{
  "num_hidden_layers": 19,
  "hidden_size": 64,
  "num_attention_heads": 2,
  "num_key_value_heads": 2,
  "head_dim": 32,
  "intermediate_size": 192,
  "vocab_size": 2048,
  "hidden_act": "geglu",
  "norm": "layernorm",
  "norm_place": "peri",
  "norm_eps": 1e-05,
  "positions": "rope",
  "rope_theta": 10000.0,
  "rope_fraction": 1.0,
  "qk_norm": false,
  "attn_scale": 0.177,
  "bias": "none",
  "tie_word_embeddings": true,
  "parallel_block": false,
  "extras": ["capped logits"],
  "init": "normal",
  "init_std_qkv": 0.0551,
  "init_std_o": 0.0551,
  "init_std_up": 0.0551,
  "init_std_down": 0.0318,
  "optimizer": "soap_variant",
  "learning_rate": 0.01,
  "beta1": 0.95,
  "beta2": 0.99,
  "weight_decay": 0.032,
  "lr_head": 0.0142,
  "warmup_steps": 200,
  "schedule": "wsd",
  "decay_fraction": 0.859,
  "decay_shape": "linear",
  "final_lr_fraction": 0.02,
  "batch_tokens": 32768,
  "max_seq_len": 1024,
  "doc_mask": false,
  "train_tokens": 105800000,
  "max_steps": 3229,
  "dataset": "wikipedia_en"
}
Each number is 50 + 10 x the weight over its row's rms, rounded and kept within 0 to 99. Layers, rows and columns count from 0. The size before them is the row's rms in percent of the matrix's.

# layer 5 attention value, 64x64, rms 0.237, rows 63, columns 0-31
096:37 47 57 44 51 43 46 54 61 49 33 59 52 57 54 58 34 59 47 47 42 53 38 40 54 32 49 42 48 70 69 70
# layer 5 attention output (transposed), 64x64, rms 0.212, rows 63, columns 0-31
107:59 46 40 64 41 48 53 31 42 45 51 55 39 37 51 55 55 38 40 56 59 48 55 60 56 55 51 50 44 44 20 44
# layer 5 MLP gate, 192x64, rms 0.285, rows 0-32, columns 0-31
106:43 40 48 54 47 50 66 56 25 55 39 60 71 42 50 41 59 41 57 65 54 44 66 42 67 56 43 53 48 45 65 49
106:32 55 38 72 45 43 52 45 38 55 36 52 30 54 61 53 41 51 49 42 40 57 36 59 53 53 65 57 60 53 63 39
106:44 49 50 38 43 49 57 36 33 51 53 44 32 57 38 46 31 53 53 46 35 57 50 50 51 56 58 78 51 34 54 47
110:59 58 47 54 49 49 32 37 51 49 54 36 55 61 59 63 59 77 49 58 50 32 56 44 53 48 43 50 66 42 49 71
103:54 61 55 34 45 49 49 62 42 21 40 62 54 47 43 83 49 49 50 54 44 48 47 50 49 48 62 47 33 46 59 46
100:42 60 57 44 41 45 31 33 56 58 39 50 39 57 44 45 59 57 33 54 53 61 50 58 43 60 51 45 69 34 55 46
094:23 53 47 51 36 65 35 73 58 47 54 43 62 56 35 58 50 54 40 44 65 42 62 47 47 59 51 49 47 50 47 57
095:49 38 54 41 40 47 59 63 58 68 46 44 58 52 63 43 50 28 63 42 56 45 48 43 42 38 48 69 58 49 68 60
092:56 51 56 60 63 55 58 36 59 58 50 53 43 62 49 48 31 54 55 48 36 51 37 63 44 38 39 37 70 47 51 61
103:38 32 53 46 59 56 67 64 34 52 47 57 61 39 57 23 55 40 62 46 48 50 40 78 28 42 49 53 64 47 63 47
100:52 54 53 40 62 42 58 61 57 48 46 37 48 64 53 34 62 54 64 42 37 45 42 62 52 36 46 37 39 50 71 48
098:64 73 49 50 55 51 48 37 54 31 50 50 48 54 42 38 52 40 49 69 38 64 41 52 54 56 61 66 48 35 31 52
088:32 33 51 59 53 49 30 49 46 54 45 42 43 61 56 58 39 72 39 45 43 39 46 46 55 65 52 48 67 63 46 47
098:46 45 58 52 34 49 47 34 48 38 33 43 62 55 52 59 47 61 48 58 46 71 27 34 40 49 63 48 47 44 50 63
103:59 21 38 39 49 54 49 40 63 41 41 47 48 53 56 52 57 55 54 43 67 62 64 45 60 44 45 47 66 52 54 49
091:41 57 39 53 62 44 49 50 30 52 41 53 53 56 62 38 68 53 58 54 55 58 34 36 53 48 53 50 33 40 39 48
103:56 38 63 50 69 34 44 36 32 56 58 36 50 54 29 43 53 48 38 41 47 52 54 41 51 71 53 63 59 43 34 41
097:66 65 56 55 61 46 66 47 60 32 54 50 48 45 49 62 50 49 44 55 57 30 39 59 32 39 49 43 57 47 46 77
097:57 53 44 64 36 43 61 57 55 59 62 53 70 60 28 45 45 50 46 49 46 66 43 56 59 45 22 54 52 38 40 55
109:78 56 46 43 79 59 36 43 55 48 39 51 53 44 54 42 34 40 64 45 55 51 47 26 29 51 50 32 59 39 38 47
102:37 57 55 48 54 44 35 47 46 36 59 72 53 54 39 48 57 67 46 44 29 41 46 48 34 61 47 61 54 47 63 41
096:64 65 47 51 46 42 48 40 43 38 65 59 46 49 39 40 41 47 58 64 63 40 71 48 54 47 36 50 45 46 44 49
115:33 56 58 50 43 67 55 55 59 36 41 61 49 43 71 60 33 42 43 41 56 60 57 56 60 43 52 42 60 40 48 60
111:48 47 59 48 60 63 32 53 55 49 43 66 43 52 53 51 56 74 51 48 45 43 51 41 57 52 44 52 42 63 50 45
095:51 79 55 32 62 48 49 58 54 47 55 41 50 40 58 32 30 57 38 60 37 29 59 58 58 51 45 43 56 64 50 55
091:55 64 46 40 64 58 50 51 58 54 50 54 42 48 55 46 60 49 41 59 78 45 46 48 60 45 48 54 29 47 28 52
107:57 48 47 45 44 47 50 63 58 47 57 60 34 55 65 51 31 46 58 44 52 39 69 52 49 58 55 49 56 53 39 50
095:44 34 53 38 39 48 51 37 56 53 53 55 55 42 57 71 59 37 64 59 51 36 51 43 48 40 57 49 38 37 48 67
094:46 57 36 47 65 78 35 59 34 49 54 60 42 46 36 43 54 41 56 64 59 42 40 53 48 44 45 59 50 41 63 45
095:42 52 47 30 59 49 39 43 43 57 40 47 46 45 78 60 46 50 43 65 47 51 41 42 31 32 56 56 47 67 41 47
099:64 67 60 66 48 52 47 67 42 40 65 46 34 52 36 47 46 58 52 59 26 59 57 31 58 37 54 41 51 41 41 59
107:49 40 71 50 41 52 59 54 57 38 34 44 35 50 51 31 46 53 50 46 33 47 57 31 57 39 64 42 63 50 55 68
110:49 62 46 36 66 53 34 50 61 55 73 55 43 45 47 53 65 47 47 63 50 60 57 50 57 57 32 43 70 68 49 56
# layer 5 MLP up, 192x64, rms 0.266, rows 0-32, columns 0-31
106:50 68 42 52 62 54 49 29 74 50 68 53 59 55 49 57 54 64 58 40 47 46 37 48 39 55 33 50 62 37 40 43
107:58 34 70 39 48 41 40 54 37 59 42 43 59 50 34 52 52 55 65 45 59 61 34 36 43 63 60 56 37 62 45 51
101:48 65 53 59 47 49 59 54 47 63 61 27 64 51 68 65 55 32 37 61 59 50 56 49 54 47 53 51 37 54 55 35
104:53 65 57 60 34 66 47 56 69 62 45 49 61 36 76 38 48 61 53 51 59 38 50 51 54 48 63 60 41 48 57 50
091:55 52 56 43 42 39 59 54 50 39 68 82 60 46 51 35 65 49 48 38 53 51 45 34 55 58 33 53 28 33 52 39
105:54 70 53 59 69 58 49 53 33 40 43 54 38 38 39 31 53 51 52 46 48 56 38 45 43 44 67 61 67 60 37 63
092:75 59 44 56 52 51 49 46 40 57 71 64 56 47 59 46 37 56 38 61 64 45 53 43 43 51 48 36 38 39 40 72
107:58 63 55 50 34 60 25 48 61 49 69 38 54 34 56 53 40 64 52 55 50 57 58 52 69 48 47 49 34 50 35 48
102:62 51 50 60 41 46 41 52 68 58 60 56 34 46 44 44 35 74 49 50 45 39 43 32 58 50 52 43 47 43 60 56
099:44 50 58 31 58 53 49 71 53 66 38 41 60 56 44 43 51 67 25 50 67 54 49 65 52 50 36 56 50 35 58 47
100:46 58 31 37 44 46 49 26 44 41 49 36 45 39 59 52 63 50 48 41 35 43 42 27 62 65 67 48 46 34 46 47
098:51 55 60 29 57 65 57 56 57 56 47 38 43 59 49 52 52 37 39 49 64 41 38 53 60 59 41 45 62 59 56 39
095:74 43 72 52 60 45 47 45 56 62 33 63 48 55 63 42 54 57 42 58 61 66 59 38 57 39 49 52 47 53 67 70
103:36 50 52 56 32 40 59 41 43 72 57 64 63 49 47 67 41 39 56 48 46 41 31 23 46 61 61 64 50 47 47 58
101:42 46 35 50 48 49 54 41 38 46 48 44 59 47 47 62 50 42 67 38 40 34 48 57 40 43 39 27 67 69 46 55
107:43 48 53 59 40 45 42 59 56 76 47 34 56 52 45 43 56 58 33 43 42 51 49 48 55 34 61 36 56 52 53 60
094:48 56 62 50 55 43 49 61 52 43 55 57 46 46 55 40 48 39 59 56 28 58 45 69 70 33 31 60 64 32 51 56
087:47 52 49 57 45 37 56 41 48 58 51 32 48 56 54 48 65 51 72 53 41 55 18 52 51 48 72 47 50 36 60 37
099:56 27 29 54 57 58 54 41 49 63 41 38 35 45 48 60 36 49 34 54 37 40 52 31 33 29 39 51 65 50 48 38
099:42 49 34 65 53 46 54 36 36 49 38 58 54 52 38 56 37 62 53 33 51 47 53 56 51 42 47 56 68 50 57 62
105:73 62 54 59 42 48 45 51 40 37 45 63 69 67 45 68 61 64 47 41 42 49 56 64 53 56 50 56 38 40 48 43
104:40 42 40 56 30 43 44 53 56 54 53 73 42 54 64 50 47 34 52 48 51 57 33 50 49 55 46 50 56 61 70 56
112:57 48 47 39 56 53 34 52 50 40 45 45 66 56 38 28 48 38 43 33 54 61 46 63 59 45 56 37 47 46 62 38
109:33 32 60 60 57 63 50 38 60 67 47 54 44 42 49 61 43 60 48 63 51 56 58 42 58 73 41 48 53 17 49 43
100:37 41 50 44 47 35 48 39 61 49 57 56 44 57 53 57 36 43 51 50 61 70 41 53 53 48 42 77 67 36 57 21
097:66 56 50 39 36 66 60 51 59 55 53 43 45 57 56 56 26 38 38 53 64 46 57 70 41 57 55 67 55 55 45 49
096:43 70 75 36 46 49 38 73 50 56 56 56 36 47 69 42 39 46 45 63 52 61 38 42 51 61 45 54 50 47 46 41
095:67 39 47 46 48 45 66 66 46 42 54 41 56 41 55 45 59 43 53 67 41 43 77 54 50 57 42 41 58 45 44 43
086:61 50 50 51 53 55 48 51 27 28 40 53 63 50 49 51 31 43 65 45 61 45 52 63 54 49 61 42 65 66 62 52
108:47 35 50 48 49 40 50 38 67 61 48 41 51 53 57 51 53 50 73 37 56 48 41 60 72 62 44 45 60 36 42 33
106:55 44 45 33 42 30 60 52 48 51 58 48 49 69 44 51 71 39 42 50 45 31 54 39 40 58 27 60 54 50 40 50
096:52 40 67 47 55 40 58 59 49 47 46 56 41 52 65 59 51 41 63 45 45 57 44 73 54 55 50 40 66 42 52 63
103:60 42 44 45 54 60 65 34 45 55 62 54 35 31 58 32 54 43 60 39 52 53 59 46 55 41 65 39 53 67 53 66
# layer 5 MLP down (transposed), 192x64, rms 0.251, rows 0-31, columns 0-31
108:39 40 46 56 60 33 48 49 47 47 54 57 48 51 61 44 24 32 44 62 45 62 61 39 43 50 49 51 48 47 70 38
099:45 49 46 46 49 56 63 39 52 68 49 58 48 32 72 54 34 50 47 53 47 38 55 56 35 55 44 49 54 41 51 59
094:50 56 43 61 51 59 39 51 41 32 51 60 52 61 71 45 56 45 49 59 37 48 49 29 45 69 50 65 49 44 52 58
103:57 50 44 62 41 55 53 39 63 45 40 61 39 46 38 66 41 44 41 53 57 43 48 54 48 35 43 45 60 54 53 29
095:54 57 43 47 46 50 58 44 55 67 60 52 45 47 61 53 51 51 43 38 63 54 33 53 35 46 39 57 66 52 41 44
103:53 43 45 48 38 39 54 46 55 36 41 58 35 65 49 58 50 61 46 60 49 55 46 54 54 47 47 64 32 47 45 38
108:53 38 29 47 38 63 46 55 41 45 43 63 71 61 45 77 43 53 44 44 54 50 53 38 47 35 35 54 44 59 49 43
092:49 32 37 45 45 53 61 59 44 62 31 60 55 62 57 49 59 30 39 55 53 38 46 50 35 50 36 53 62 62 51 56
093:44 36 52 41 48 58 67 47 27 36 45 34 76 38 54 40 70 49 49 52 59 48 50 68 55 51 42 40 50 59 50 41
106:69 51 60 63 51 48 25 39 52 49 53 28 50 56 58 71 57 55 52 54 36 48 35 36 53 43 48 52 36 55 41 56
095:47 49 64 72 52 47 58 60 44 54 40 62 45 45 59 56 40 47 55 32 61 63 50 57 40 35 52 65 46 52 31 49
097:65 55 48 43 55 45 44 43 41 52 53 35 48 37 46 47 59 54 50 61 54 42 64 46 46 44 64 53 33 57 55 65
097:46 60 43 50 31 62 58 49 58 19 44 46 48 50 41 50 36 32 38 44 37 63 47 44 56 45 50 38 56 43 36 61
102:39 46 46 46 47 45 48 58 34 27 43 65 54 44 56 34 36 41 45 38 33 56 54 73 42 57 28 37 48 47 47 50
107:54 46 55 45 58 38 59 62 52 45 54 48 40 62 54 56 34 60 43 60 50 54 60 29 44 59 51 68 52 36 46 45
104:43 52 40 52 34 53 38 62 47 54 43 53 51 58 52 74 51 46 60 54 62 56 19 44 47 48 49 37 44 42 28 40
107:49 70 57 58 53 61 40 68 47 45 50 56 49 43 27 52 48 40 30 53 56 37 52 39 45 26 63 33 34 55 55 51
094:45 47 43 44 42 57 55 37 67 49 35 46 54 60 56 70 38 49 51 70 58 33 57 51 55 46 36 48 45 42 44 54
102:37 63 39 52 52 41 43 48 44 45 39 78 53 53 44 49 54 59 55 36 51 64 44 49 64 52 53 41 43 27 33 56
106:73 48 59 35 43 57 45 67 57 57 52 22 54 36 61 51 45 28 54 60 51 38 50 45 51 60 55 57 55 43 53 57
092:44 47 54 49 42 57 29 55 61 65 44 50 38 34 65 52 44 50 52 58 61 39 30 43 30 37 50 48 47 60 55 47
095:63 61 36 50 55 58 60 57 31 40 55 48 61 30 28 55 63 57 51 54 46 49 56 53 43 57 55 36 49 47 44 40
082:39 41 45 48 45 38 53 56 65 64 55 50 58 45 63 49 43 53 54 62 38 55 60 42 49 74 39 57 38 44 44 73
092:51 30 48 49 50 38 47 45 49 48 65 48 48 54 43 41 32 52 62 47 62 37 42 63 51 40 47 65 48 54 43 34
102:57 63 51 40 65 60 50 48 49 46 65 52 43 49 53 52 59 57 45 68 50 49 55 49 41 55 55 31 37 51 48 82
099:66 34 39 29 69 54 65 48 42 50 35 49 60 57 50 46 66 44 68 69 46 55 60 44 52 50 50 52 30 47 42 38
103:55 46 53 57 55 53 55 34 40 54 50 43 69 52 39 63 75 53 54 41 35 29 52 47 43 37 44 59 39 59 66 55
096:33 47 49 51 32 42 40 57 74 50 53 67 60 56 41 51 39 57 41 43 49 55 58 65 27 64 45 60 50 37 61 49
106:54 51 55 58 35 31 48 52 71 33 68 49 68 42 71 70 68 54 58 36 57 58 61 57 41 59 57 42 43 53 55 37
104:47 56 55 66 46 52 33 57 44 43 62 54 64 61 60 44 62 62 65 71 35 47 59 50 58 35 59 41 37 44 47 46
109:50 34 45 50 61 60 57 37 39 67 47 53 54 56 45 54 63 29 51 51 49 59 43 60 60 49 45 69 53 49 72 44
101:52 53 44 57 51 57 52 48 38 68 47 43 37 39 57 61 53 50 62 54 56 51 53 41 34 49 52 59 53 40 61 31